From a checkpoint of a small transformer trained on Wikipedia.
Architecture: RMSNorm before each block, rotary positions, no biases in attention or MLP, normalized queries and keys.
Training: a variant of SOAP for these matrices, 2518 steps.
Each number is 128 + 24 x the weight over its row's rms, rounded and kept within 0 to 255. Layers, rows and columns count from 0. The size above them is the row's rms in percent of the matrix's.

# layer 5 MLP up, 704x256, rms 0.173, rows 0-199, columns 64-95
size [ 95 104  93 100  98 103  93  94 107  97 102  93 104 112  93 107 102  95  99 100  98 105  93 107  90  96 100  98 105  97  94  97 101 103  93  91 100  96 101  98  82  97  99 109  95  97  98 109 104  93  98 104  97 100  97  96  98 103  95 104  99 100 100  99  95 105 101  97 103 102  92  98 104  96  91  95 104  98 100  99 101  98  94 108  95  96  98 100 100 104 109  98 101 100 108 100 107 106  96 102 103  98 104  94 111 102 106  99 105  95  96 100 102 103  97 103  89 101 101 101  98 104  99 103 103 111  95 102 118  98  97  98 106 105  95 104 101  98  99 109  92 107  93  95 101 100  99  97 102 107 102  96  98  98 102  99 100 100  99 107  98 104  97 110  97  94  98  98 101 102  96  97  99 101  99  98 100  97  99  96 100 103 103  97 104  97 101 106  97  97  94 104 102 103 103  88  98 102 103 103]
[[110 148 130 118 124 148 124 132 161 142 130 123 119 152 157 108 103  84 114 139 116 157 135 125 156 124 109 111 147 156 153 120]
 [142  83 134 131 133  99 182 119 132 149 149 123 187  93 148 163 116 159 191 177 130  98  99 116 136 121 145 105 193 170  99 107]
 [149 155 145 144 114 115 112 173 122 113 151 113 128 139 141 146 117 177 119 144 135 167 114 157 100 109 157  84 110 144 119 141]
 [130 130 144 103 131  74 129 132 153 141 112 168 143 136  98 138  56 160 125 161 142 156 141 145 120 102 119 131 130 149 112 103]
 [133 118 110 173 145  90 162  98 118 128 112 105 134 130 138 136 127 152 152 152 136 142 157 117 126 120 173 147 140 132 164 133]
 [155 150 138 105 162 141  98 111 109 140 122 141 153 144 118 139 131 114 137 130 158 109 152 129 149 100  97 102 124 105 119 122]
 [164 143 155 119 123 121 119 149 110 115 120 101  90 154 106 138 105 142 139 153 111 150 122 136  95 106 118 136 112 129  85 139]
 [102 146 145 128 183 136 124  99  77 150 146 129 143 144 116 129 126 131 109 134 132 128 121 120 101 120 118 125  86 148 145 102]
 [151 109 113 143 141  75 117 121 105 135 107 127 127 109 124 139 121 142  81 123 169 131 134  81  78 152 117 149 105 132 130 157]
 [150 120 102 147 157 122 134  53 178 113 129  98 119 128 140 123 101 161 140 142 122  93 124 109 140 117 128 160 132 107 129 112]
 [129 114 125 137  93 156 139 119 134 147 118 153 122 123 137 108 121 146  96 153 128 112 149 122  85 152 113 117 156  78  94 110]
 [ 85 102 154 129 118 112 149 146  89  99 122 108 142  93 106 106 133 119  83 129 102 109  93 140 132 109 104 109 121 134 111 133]
 [122 127 132 139 164 130 117 101 115 157 147 116 151 102 107 115 132 128  73 130 145 142 123 119 142 124 174 136 153 159 133 145]
 [110 123 136 142  80 116 118 138 109 155 187 126 138 131 208 115 154 131 125 150 135  90  96 103 128  82 146 114 125 146 129 152]
 [125 124 157 156 163 141 148  99 118 126 127 110 110 124 109 118 101 149  84 142  68 150 189 109 127 114 119 110 119 113 137 117]
 [111 129 164 176 159 124  93  92 115 149 180 118 129 128 138 170 150 123  95 138 153 132 161  74 116 104 164 123  90 127 101 135]
 [136 133 136 149  96 117 122 130  98 149 175 104 144 137  81 166 118 108 141 140 132 116 124 155 136  88 122 143 178  85 111 116]
 [134 175 163 146  98 145 115  56 139 137 145 158 115 125 139 132 120 156 146 169 136 138 136 155 102 112  92 147 120 151 125  90]
 [139  99 151 157 116 134 127  96 108 125 145  97  96 120 152 168 130 134 109 134 128  95 112 121 141 125 144 103  82  93 143 105]
 [115 167 145 110 157 128 139  99 103  88  83 136 147 138 152 132 131 106 116 164 147  95 130 118 129 126 134 115 192 137 157 135]
 [116 161 127 101 166 166 103 135 147 119 130 137 170 150 124 124 139  89 140 100 105 153 106 137 101 158 108 135  75 115 131 130]
 [140 141  91 145 157  88  96 128 109 124 122  96  80 123 124 111 167 109 104 157 117 111 114  98 109 129 121 155 109 115 142 121]
 [113 118 133 101 136 158 107 131 157 171 108 165 171  92 165 129 121 116  90 133 143 126 114  85 151 120 153 125 143 120 139 143]
 [121 123 148 158 143 115 107 145 183 153 135 132 137 118 106 126 111 133 155 136 132  51 128  99 133 133 119 146 139 107  83 119]
 [134 114 148 117 161 151 112 148 104 154 134 126  81 121 139 126 120 128 111 142 147 116 133 128 106 136 170 144 154 151 152 127]
 [136 134 111 128 174 144 123 179  93 155 134 113  68 143  97 137 166 123 146 128 116  98 119 122 127 135 140  89 130 133 123 145]
 [123 182 137 150  94 100 132 164 119 134 148  97 151 158 130 140 115 111  96 132 133 113 191 135  83 149 118  87 110 115 159 129]
 [ 97 129 129 136 161 123 139 135 126 162 111 131 110 146 139 188 160 133 104 137 142 112 109 116 137 104  98 153 123 109 124  99]
 [181 129 146 173 109 181 125 118 149 160 128 136 111 128 140 147 161 173 113 121 129 111 121 113  95 140 104 108 114 120 103 145]
 [104 126  91 128 116 141 113 162 164 111 127 179 102 115 124 122 121 136 130  97 116 143 123 131 107 115 140 134 152 130 102 118]
 [119 123 134  86 114 135 118 182  98 100 129  55 127 119 134 112 141 119 161  94 151 137 131 126 141 121  95 122 164 149 103 130]
 [116 134  98 136 150 113  71 139 108 124 101 149 166 120 141 113 154 106 133 186 133 180 111  73 121 115 139 116 150 152 106 174]
 [ 96 131 143 122  95  82 157 143 141 126 106 118 149 131 156 128 146 113 164 130 121 150 155 142 120 141 127 120 113 102 115 156]
 [153 111 122  95 100 159 125 189 103 163 198 112 132  87 116 135  96 134 147 162 119 150 125 129 155 137 109 144 138 155 121 125]
 [143  95  80 142 147 150 106 126  90  99  92 138 136 153 142 118 107 149 168 142 152 137 100 107 139 122 172 166 120 115 125 146]
 [118 156 137  94 101 156 162 165 159 138  99 159  94  96 167 170 113 157 127 140 162  92 147 124 156 133 132 158 159 136 132 139]
 [179  68 150 159 121 118 126 158 155 124 112 119 108 111  87 129 122 132 142 154 116 125 163 187  97 188 160 139 112 156 116  92]
 [169 171  94 109 112 151 156 126 156  89 129 134 129 140  93 107 134 107 133 136 141 123 153 134 109 126  93 140 109 127  99 103]
 [109 180 121 111 100  93 128 120 103 108  99 115  98  90 102 133 165 115 110 152 153  99 110 165 124 115 155 132 111 167 105  85]
 [136 139 108 166 132 135 145  80  70 130 120 118  98 150 106 120 133 166 159 143 131 169 159 105 134 149 127 124 108 141 154 138]
 [123 130 116 140 117 133  86 100 129 169 128  93 129 144 152 157 122 122 164 149 111  95 135 152 166 127 143 150 172 182 101 124]
 [103 123  90 127 123 152 124 187 105 147 124 102 119 162 114 135 133 120 125 131 174 123 141 124 112  93  97 124 136 124 130  96]
 [109 164  92 109 121 138 146 125 162 110 141 129 120 129  89 136 136 113 148 153 105 105 177 135 117 116 110 114 132 140 123 139]
 [108 119 160 116 147  84 139 100 125 107 138 121 125 130 105 132 138 150 146 169 177 132 155 108  96  76 146  91 126 127 111 133]
 [106 162 150 123 137 139 144 111  98 130 134 133 121  96 141  81 115 124 171 121 136  86 127 108 101 161 165 148 113 146 147 161]
 [131 163 123 156 126  93 138  82 136 126 126 103 185 141 145 129 147 104 115 187 130 104 126 134 110 116 129 148 151 105  96 144]
 [139 120 103 132 108 152 129 139 106 142  97 136 129  64 117 112  76 107  98  92 140 134 137 197 129 134  85 167 106 111 141 146]
 [138 113 110 129 108 164 128 145 102 111 152 141 124 104 113  94  97 139 114 138 140 153 108 102 129 133 125  85 122 122 127 187]
 [104  96 148 106 126 111 141  65  84 123 139  83 130  78 142 128 124 136 101 101 161 107 181 148 118 108 129 129 119 150 110 126]
 [130 165 152 129 118 121 122 137 113 128 113 194  98  99 157 114 156  83 112 126 156 152  88 171 110  98 129 216 146 141 107 103]
 [ 84  98 120 138 119 172 139 116 137 100 156 108  87  90 120 165 117 101 114 157 150 114 136 135 163 138 105 124 103 156 136 142]
 [156 157 170 112 146 163  96 110 114 134 165 121 147  89 158 155 139  97 117  95 148 117 120 152 138 154 146 142 121 132 120 144]
 [139 163 148 135 124 146 146 147 104 124 106 124 143 125 133 124 123 112 160 112 182 124 114 164 111 100 116 132  85  81 156 135]
 [118 169 149 203 129 126 125 123 105 109 134 132 117  99  98 134 112 155 133 112 113 134 129 118 121 145 141 135 125 127 136 142]
 [120 115 127 151 142 163 134 154 140 129 120 122 154 146 171  99  85  94 102 137 112 109 128 124 215 128 138 133 119  92 151 139]
 [177 138  93 126 103 148 148 122 111 145  89  96 125 101 117 116 116 132 128 118 102 137 112  99 125 148 101  82 135 130 129 128]
 [100 111 129 127 128  87 150 134 118 103 109 156 138 130 166 126 122 106 115  87 103 153 133 167 100  61 103 143 107 160 122 116]
 [111  96 127 144 141 141 148 160 126 118  99 105 132 133 123 106  96 128 144  83 126 106 144 107 129 131 110 139 136 149 123 126]
 [141 166 126 107 106 138 139 140 160  90 144 104 115 132 144 119 122 110 139 151 137 110 159  88 114 111 119 103 129 170 115 140]
 [125 121 121 116 156 137 125 145 130 151 167 186  93 131 133 132 173 131 136 183 112 102 120 112 162 120 128 135  87 129 141  82]
 [136 101 104 168  72 138 100 138 146  86  97 127 113 140 111  97 111 150 167 174 123 154 122 104 109 128 102 116 119 141 151 116]
 [156  99 124 119 100 134 144 110 110 148 143 117 135 145 102 161 118 102 155 170 102 143 135 150 129  67 116 129 142 156 164 152]
 [190 136 115 120 161  96 164 121 137 160 102  95 116 111 155 102 143 125 112 137 130 114 150 120 129 143 119 104  92  93 168 168]
 [109 104 136 165 140  77 152 102 103 133 116 158 121 125 132 100 126 127 116 145 139  91  79 126 155 155 121 134  59 148 141 145]
 [109 116 159 139 157 137 157 128 113 126  93 144 153 127 116  50 160 158 135 136 116 145 175 102 137 125 127 126 145 121 125 142]
 [108  87 148 146 109 136 159 144 186 117 121 120 117 139 136 150 159 156 180 103 150 103 156 132 191 142 179 146 137 118 140 108]
 [111 146  89 135 136 100 134 136  81 142 122 100 107 145 129 107 127 108 121  74 143 103 100  94 150 165  73 173 121 114 119 116]
 [115 130 109 141 127 122 142 184 137 121 110 105 111  99 175 140 163  91  74 142 124  78 150 117 137 118 117 146 157 119 123  99]
 [ 86  59 186  99 169  93 116 150 145 106  95 136 143 134 167 152 174  73 112 118 145  86 113 119  92 166 124 101 108 133 104 170]
 [151 115 165 163 145 158 110  95 145 119 126 138 144  64 114 157 105 105 121 127 111 153 144  86 155 149 120 122 102 119 106 138]
 [129 176 164 112 155 156 142 119  92 127 155 123 169 113 124 122 134 130 125 125 102 120  95  55 156 133 103 116 140 151 151 115]
 [141 143 211 109 123 103 105 133 116 125 150 153  93 128 137 112 126 118 165 117 108 138  97 158  95 149 125 131 126 141 111 139]
 [155 136 125 168 100 139 108 139 132 148 103  87 141 146 124 110 126 107  93 110  83 139 118 125 106 148 135 111 114  96 126  95]
 [100 129 145 107 104 130 147 101  97  89 106 159 103  96 148 138  94 171 179 144 144  93 121 147 179 114 125 139 103 116 121 117]
 [ 86 146 164 141 142  89 125 156 127 124 154 215 153 159  95 152 124 153  94 108 109 121 129 113 153 149 157 142 145 113 138 132]
 [166 109 131 166 117 140  98  92 146 129 113 170 125  94 117 154 136 108 131 173 101  82 108 125 138 146 149 134 147 107 115 155]
 [162 148 140 147 102 123 121 173 129  91  92 118 115 119  72  80 125  94 173 158 126 157 128 122  94  63 123 127 158 141 136 157]
 [135 120 121 169 115 106 164 131 106 184 130 123 171 154  92  89 117 130 107 142 117 165 136 144 114 150 135 116 129 150  92  94]
 [124  98 113 151 111 123 123  99 166  88 135 124  85 117 153 177 137 175  91 158 113 135 141 130 174  91 180 112 131 125 141 107]
 [107 106 102 103 106 134 142 126 146 121 170 134 116 136  95 112 161 134 135 126 113 136 106 105 132  98 152 152 124 132 111 145]
 [148 132 146 111 112 123  56 153 132 160 127 111 107 148 123 134  81 128 147 183 138 137 142 147 101 141 156 111 142 133 148 116]
 [ 90 159 144  99 117 178  99 153 141 135 125 143 156 133 139 130 126 129 133  97 126 165 119 115 154 131 119  77 153 127 137 164]
 [118 141 117  81  82 130 179 118 114 148 137  87 118 106 100  86 152 141  81 122 114 152 138 134 131 129 113 139 138 141 155 145]
 [154 150 138 101  99 123 110 163 141  98 115 160 169 142 107 135 174 125 138 123 153 157 122 128 165  95 131 140 156 101  74 157]
 [119 125  98 110  70 131 124 135 130 118 144 140 139 114 107 154 170 220 126 112 143 122 130 171 107 143 184 140  90 122 106 141]
 [119 157 114 110 147 110 129 131 111 138 155  85 140 131 119 172 107 106 119 141 131 156  86 163  93 154 126 118 157 110 175 124]
 [103 129 137  95  81 103 115 178 110  96  92 141 131  86 135 107 177  97 100 127 120 139 120  97 131 147 156 137 130  97 153 135]
 [122 172 145 121 114 148 125 129  89 122  99 114  94 178 163 123 115 138 119 132 113 121 145 139 129 101  95 142 135 162  85 138]
 [ 94 172 123  88 109  81  93 100 140 133 131 159 131 147 149 105 146  91 125 170 137 120 128 124 125 125 145 158 133 116 116  96]
 [111 146 151 129 102 176 116 144 158 136 110 114  85 160 141 131 127 158 107 132  98 124 113 128  94 139 134 134 146 147 151  95]
 [108 121 107 104  91 166 124  74 148 152 146 127 145 126 136 174 160 111  82 165 130 106  98 118 154  99 136 119 171 136 132 144]
 [161 157 116 160 153 124 135 153  53  99 143 142 165 161  93 145 112 137 133 115 140 125 135 122 186 123 136 127 116 134  99 121]
 [104 174  95  63 107  84 159 116 114 108 114 106 108 155 121 124 136 141 124 138  85 118 133 132  86 134 119 148 141  89 123 111]
 [119 116 132  83 140  74  85 167 120 115 113 165 147 178 152 150 115  98 138 111 126 144 165 160 155 168 167 157 146 114 173 129]
 [102 173 160 154 143 151 144 160 147 127 126 109 110  90  78 104 107  86 157 117 123  82 142 152 108 151 118 132 121 151 149 136]
 [ 97  95 143 118 142 143  79 117 146 107 106 122 158 122 162 108 126 151  94 149 142 149 134  64  94  97 123 119  99 111 127 117]
 [154 109 122 114 124  73 124 106 126 112 116 107 108 125 155 107 118 134 115  99 157  83 169 131  95 142 168 144 106  77  96 125]
 [156 111 120  96 165 150 109 104 127 121  88 140 150 119 147 140 179 121 117 123 137 122 144 117 130 123 119 105 100 111 126 142]
 [ 71 102  99 132 117 139 147 109 118 113 128 145 110  97  88 114 133 142  69 129 125 146 109 106 106 151 154 140 130 146 135 125]
 [138  95 127 123 118 124 149 119 129 130 113 100 165 117 175 128  86  92 131 100 129 118 100 162 142 110 148 107 142 109 153 126]
 [144 122  93 156 103 134 131 111 122 115 105  85 124  93 100 162 127  85 114 127 116 130 153 150 139  81 115 148 121 100 107 130]
 [136 157 131 105 153  89 150 131 147  66 128 163 171 159 109 187 114 110 117 156 108 112 129 164 113 140 161  93  98 127  96 130]
 [135 123  77 123 111 179 153 126 113 126 110 111 118 113 119 145 149 128 169 131 159 116 102 118 144 144 155 155 115 107 100 129]
 [119 133 123 169 114  83 152 165 113 139 117  73 156 113 135 134 151 110 122 117 140 142 107  68 106 173  97 102  80 140 119 123]
 [137 112 102 132 159 127 107 161 119 131 114 101 156 152 144 146 131 120 136 148 119 156 134 132 131 142  97 160 112 133 153  90]
 [103 112 120  92  99 118  83 135 142 127 134 108 115 163 145 179 132 120 164 133 109  97  98 126 148 119 134 133 111 128 129 178]
 [182 140 144 149 108  94 147 147 135 139 145 166 145 103 119 134 127 185 152 145 157 139 121 172 126 107 148 134 135 152 107 118]
 [131 114 143 146  94 127 125 155 112 115 153 139 154 128 110 101 143 149 122 155 151 200 117 138 161 147 130  80 131 132 134 138]
 [160 109 140 153 106 119 124 138 126 106 143 118  75 103 110 142 120 145 130 124 136 122 139 148  82 114 150 138 119 135 103 152]
 [127  98 144 167 129  98 133 132  51 154 108 135  94 119 118 146 157 135 129 135  96 118  94 113 155  97 112 103 109 132 124 133]
 [ 73  98 122 100 123  96 104  85 118  87 135 107 170 110 129 166 110 154 112 139 141 119 144 134  71 144 124 106 129  87  93 173]
 [ 84 155  91 122 123  93 135 133 161 165 138 173 201 128 150  93 130 150  98 126 135 127  95 116 139 127 148 148 135 141 161 132]
 [113  96  96 137 134 131 150 136 141 117 147 153 136 136 120 110 151 136 142 106 115  86 157 129 130 130 107 138 104 140 150 184]
 [106 131 133 137 138 116 140  91 153 104 131  91 138 128 133 157 110  91 119 138 182 133  76 141  96 154 114 129 130 111 150 181]
 [102  77 128 129 148 111 137 115 117 100 131 142 114 115 126 103 114 161 124 136  67 104  81 112  90 159 112 121  92  80 157 128]
 [143 158 102 172 123 102 143 168 118 164 130 141 174 142 138 154 152 130 161  97  88 133  87  84 142 134  84 127 103 101 110 100]
 [ 87  81 125 134 128 127 130  96 148 114 134 112 124 117 115 117 125 110 128 130 155 113  67 105 143 136 127 137 144 158 113 129]
 [ 94 100 116 135 149 165 145 122 143 133 111  90 154 112 109 103 124 116 128 153 150 151 142  97 124 124  82 175 111 113 110 163]
 [155 150 131  96 156 149 113 134 150 145 146 147 111 140 171 158 118 148 114 133 130 112 156 112 173 129 157 120 125 100 126  96]
 [123 137 119 128 104 161  74 149 126  74 168 146 137 199 153 122 138 181  95 128  99 152 151 177 149 128 101 100 159 153 127 113]
 [146 159 142 127 151 165 140 128 148 125  87 131 115 135 143 155  98 150 142 136 124 103 145 125 144 170 126 155 135 169 139  99]
 [126  85 149 120 157 135 109 134 112 158 119 120 131 160 114 170 124 169 141 128 122 135 118 125  85 159 137 120 130 116 108 135]
 [150 172  88  92 144 157 139 114 104 124 122 142 164 143 119 107 116 142 122 105  96 125 157 109 127 112 172 137 164  94 148 102]
 [133 130 141 117  97 139 109 132  80 147 140 146 160 113 126 106 143 134  84 187 168 141 150 129 135 179 117 133 161 147 134 151]
 [106 151 130 159 140 115  95 161 117 138 151 124 125 128 133 117 112 101 152 112 109 158 154 108 147 121 109 145 119 134 105 133]
 [183 126 125 148 142  97 173  86 110 105 139 152 137 144 151 148 124 157  72 130 136 148 146 130  96 111 131 118 164  90 149 124]
 [175 174 132 123 178 142 175 123  89 131 139 145 122 163 147 133  97 122 146 141 105  96 124 100 139 103 124 124 118  79 108 121]
 [141 105 136 149 145 181  98 134 138 137 124 138  98 183 187 148 143 147 182 157 123 126 130 120  95 152 120 143 149 140 157 137]
 [135 116 141 139 165 156 143 131 140 130  96 136 134 195 156  97  88 163 138 175 165 177 159 120  94  96 156 149 114 119 140 123]
 [133 135 142 113 132 141 142 138 166 170 131 129 131 113  95 144  94 119 120 140 160 113 143 111 165  96 130 122 153 159 142 129]
 [129 102 134 129 120 119 148 137 131 122 166 153 110  98 110 114 109 127 133 143 158 102 102 146 130  94  91 156 177 105  85 132]
 [ 97 108 124 148 124 153 161 131  99 148 120 106 173 133 111 156 118 123 124 111 104 119 135 112 126 141 109 126 100 171 112 127]
 [143  91 109 132 148 156 151 140 104 164  97  77 118 100 146  74  98 110 121 136 163 113 129  94 143 109 165 163 218  94 153 110]
 [132 138  82 121 106  91 133 125 110  80 126 143 114  90 112 126 116 121 177 192 118 106  98  91 102 180 151 110 127  93 162 117]
 [133 125 140 126 135 105 183 161 137  97 137 123  95 166 115 107 108 146 123 120 134 104 174 123 143 125 136  98 121 171  81 168]
 [149 131 151 110 135 141 130 151 112 185 125  87 134 147 123 104 125 106 132 149 121 143 155 144  97 106 108  56 130 143 153 117]
 [ 87 111 126 125 109  96 124 148 131  86 161 122 124  77 116 121 162 142 131  89 103 144 154 146 131 128 133 140  73 146 128 132]
 [146 116 158 121 101 134  77 190 125 127 144 119 109 115 149 152 124 107 138 129 143 166 134 129 125 177 156 112 155 105 116 117]
 [172 115 140 114 133  87 107 144 191 122 100 146 107 103 135 114 142 136  84 110 126 138 121 149 123 177 105 187 159 141 115 122]
 [157  67 131 118 136 126 133 112 120 109 156  96 113 134 112 119 119  71 154  77 145 134 126 167  79 150 123 133 154 117 109 141]
 [123 138 155 145 126 130 146 156  97 150 111 120 112  99 160 142 116 108 124 173 114 114 100 188 171 132 141 140 177 120  91 157]
 [124 112 122 135 115 127  70 134  99 141 139 166  91 100 137 107  76 110  78 170 139 180  75 129 106 154 112 163 152 117 139 129]
 [ 97 118 102 122 157 150 141 148  97 101 165 109 154 164 113 136 100 106 101  84 112 119 166 160 112 153 157 156 128 117 126 145]
 [134 119  80 155 112 154 164  73 123 141 116 106 146 169  94 138 162 120 138 122 144 114  93 132 107 153 136 163 162 131 151 128]
 [122 145 175 149 147 158 111 153 104 114 108  95 123 108 117 156 110 113 147 177  92 101 126 104 164 140 116 166 144 176 152  90]
 [149 116 114 123 130 102  94 154 136 103  75 143 148  95 133 115 142 145 148 118  96 109 105 128  96 139 104 152 180 134 124 126]
 [135 166 128 116 164 112 127 142 126 143 139 117 108 138 162 144 123 115 139 148 154 129 142 116 130 122 114 128 106 144 152 167]
 [124 135 150 131 139 118 160 113 135 136 178 129 129 122 145 166 176 109  98 137 141 117 130 124 109 142 134 118 127 141 136 115]
 [111  99 126 142 145 157 157 139 107 128 123 121  97 132 113  91  66 129 109 161 140 167 142 154 101 119 140  89 147 109  90 110]
 [153 131 164 130 128 135  76  96 107 127 129 115 111 122 100 130 121 163 109  80 127 112 165 146  81 104 116 182 140 130  94 156]
 [116 137 100 125 124 131 144 153 106 155 131 133 126 116 131  67 119 154 122  97 143 137 166 128 113  87 131 115 144 196 112 135]
 [ 90 208 122 169  99 135 217 109 110 134 111 138 139  99 138 157 141 161 141 116 146 153 121 132 125 170 122  80 132 116 144 123]
 [158 129  93 151 136  81  85 139 109 140 105 165 119 112 110 166  91  99 113 108 123 117  86 158 183 140 114 139 132 146 105 163]
 [154  67  83 106  98 138 108 126 102 101 119 129  91 121 132 130 129 133 100 157  67 158 164 181 112 145 122 162 119 105 111 110]
 [174 147 163 107 156 170 123 100 116 149 104 155 158 111 123 165 154 146 150 120 189  90 156 104 101 105 126 147  95 122  94  96]
 [148 164 159 119  75 151 127 131 131 137 144  94 192 133 123 126 118 166 139 137 141 112 121 147 167 132 141 106 133 145 136 118]
 [153 103 149 168 101 178 144 133 130 138 162 137  79 116 148 125 107 128  92 136 124  98 126 136 124 127  97 114 129 151 130  97]
 [107 125 135 142 140 111 181 128  83 139 105 108 186  60 118  78 140 102 117 108 132 137 160 154  99 126 140 132 133 118 132 138]
 [159 164 138 121 132 194  95 133  90 164 111 139 112 100 104 138 132 102 117 107 138 139 116  68 101 132 157 142 179 147 124 137]
 [153 127  95  86 203 106 118 145 126 158 141 122 153 122 115 125 153 109 113  81 119 127 137 151 118 148  97 154 119  71  95  98]
 [150 144 145 120 117 100 132 124 121 106 115 141 114  73 129 196 118 139 144 110 121 118 122 109 111 120  94 139 144 162 134 116]
 [120 142  88 140 120 174 143 120 168 133 150  69 156 121 108 166 147 140 122 124  87 115  78  97 106 155 152 135 198 141 124 135]
 [ 83 166 150 123 158 125  91 118 122 132  99 129 101 113 134 143 138 118  99 114 158 133 108 131  79 163  68 119 146  96  87 126]
 [134 139 114 145 140  86  98  99 126 146 116 106 150 121 129 161 135 172 161 121 142 172 140 142  84 147 162 117 150 142 160 107]
 [104 113 133 114 179 122 150 152 147 130 145 122 138 142 120 125 159 139 129  95 136 168 132 157  75  99  95 147 108 135 131 106]
 [111 103 134 129 123 126 166 125 134 165 131 100 135 143 100 133 117 134 151 150 140 124 134 147  83 150 115 122 104 148 141 129]
 [102  98 145 122 142  91 117 103 117 166 131 137 146 140 118 121 143  96 145 150 143  92  93 126  87 160 113 107 106 133 137  87]
 [102 137 182 129  92 108  96 144 110 134 110  92 155 114 125 126  89 122 110 121 117 157 150  95 117 156 109 143  97 152 172  98]
 [ 80 182  89 158 108 116 128 109 138 117 138 112 161 108  88 158 131 123 122  84 124 141 112 168 155 170 120 105 128 117 135 144]
 [110 168  93 115 107 133 143 159 136 146 110 119 172 151 161 119  90 134 152 127 149 154 189 118 117 138 130 113 133 137 138  84]
 [113 136 120 129 142 139 108 147 165  82  67 144 146 140 173 145 128 165 178 141 108 118 128 154 146 138 168 143 143  64 107 155]
 [148 154 134 119  82 131 119 136 108 161 139  77 158  84 151 108 118 130 106 133 104 142 116 107 126 120 147 114 117  98 124 137]
 [149 160 126  97 124 145 131 119 118 123 140 123 111 112 173 138 157 159 121 123 144 164 175 143 146 203 147 103  91 139 102 113]
 [111 120 122 156 156 110  89 118 107  89 119 117 115 168 105 130 115 145 144 128 147 140 158 132 143 104 163 155 120 109  72 139]
 [134 119 166 119 146 130 173  76 149 118 147 129 112 126 124 150 145  85 147 166 132 141 142 161 159 135 146 106 124 113 147 123]
 [105 155 148  99 135  74 102 125 144 149 122 102 168  96 122 125 174 171 127 119 140 103 125 129 142 125 155 147 136 113 132 129]
 [158 140 149 128 122 162  79  88 109 154 104 144 160  95 137 128  72  88 139  81 131 154 116 123 135 102 136 118 134 151 159 160]
 [114 116  98 139 159 155  84 132 133 168 127 132  99 130  82 130 127  87 186 111 151 148 165 168  98 125 136 127 173 102 104 134]
 [132 137 154 114 143 116 172 133 117 161 140  91 102 122 187  93 145 138 120 130 112 107 117 131 124 113 168 117  89 112 103 127]
 [146 113 150 119 146 122 128 158  81 119 144 117  98 100 136 121 114 104  92 127 159 131 169 120 116 158 133 135 126 129 122 137]
 [135 106 129 132 146 113 136 190 133 114 100 127 144 117 144 126 143 126 119 117 119 133 140 113 160 133 180 114 107 108  98 118]
 [143 135 119 126 138 111 101  99 161 129 165 133 139 102 133 164 145 172 124 110 119  97 120 141 128 130 139 136 150  90 154 140]
 [160 110 133 124 115 119 104 178 133 145 128  88 192 140 126 166 138 161 115 120 119 106 125 110 108 152 148 131 115 125 151 175]
 [141 117 125  91 107 156 145 132 183 152 127 182 102  54 177 158 123 158 108 109 168 116 134 147 133 126 166 111 129 109 101  91]
 [ 76 105 170  89 113  96 102 116 168 145 137 168 138 123 167  92 149 143  98 148 136 123 112 148 145 154 183 149 114  97 124  71]
 [151 138  92 114 153 103 109 200 133 104 143 160 151 132 130 138 130 110 124 103 139 151 115 146 142 138 143 128 168 169 132 139]
 [ 97 130 141 131 108 122  95 133 121 150 112 121 178 130  88 151 150 135 105 121 120 112 134 157 129  94 127 141 125 151 144 131]
 [145 105  96  90 140 148 131  60 140 109 126 120 168 148 104 148 159 180 176 148  90 124 153 163 146 150 130 106 122 164 140 110]
 [124 129  97 145 115  94 129 128 138 144 127 113 115 143 123 123 118 109 142 128 114 139 105 159 161 128 133 142 152 111 168 127]
 [ 97 121 133  96 117 119 135 124 129 132 116 133 161 107 174  91 121 143 140 142 138 119 157 126 102 104 112 104 138  88 153 130]
 [118 124 133 106 149 107 141 106 106 129 143 138 114 108 116 127 159 140 143 162 122  69  87 154 122 195 149 168 106 120  70 124]
 [118  99  97  97 122 117 137 152 138 125  88 141 143  97 139 121 122 110 144 139 154 109 130 191 119 121 120 108 143 142  99 169]
 [133 102 158  79 117 143  96 170 103 112 122 136 136 121 121 161 144  92  90 148 131 122 106 124  76 147 163 171 114 138 132 142]
 [161 109 139 106 126 158 138  67  95 166 107 172 127 126 147 115 144 135 100 116 147 134 128 144 113 103  74 139  91 108 147 113]
 [130  57 179  88 142 135 136 154 100  98  95 147 154 141 148 126 121 142 156 169 114 152 134 110 110 114 148 170 129 110 130 136]
 [147 136  98 132 134 111  95 123 113 146 116 145 146 112  89 118 137 159 125 102 132 153 154 127  81 117 148 146 125 136 158 134]
 [137 171 164 179 147 149 149 121 160 102 118 104 172 118  99 131 111 101 176 140 108  77 114  93 133 161 124 161 131 135  91 116]
 [154 118 105 147 151 125 146 124 129 123 118 147 158 100 144 146 162 168 182 144 100 138 140  70 121 120 153 113  75 130 146 150]
 [116 128 146 128 138  94 156 147 115 106 159 127 156 112 112 120 139 152 118 125 132  67 118 114 171 148 123 127 108  90  90 145]
 [187 151 144 174  76 151 127 132 120 101 123  95 116 136 113  80 114 145 123 137  86  98 127 151 116 117 100 123 121 116  76 121]]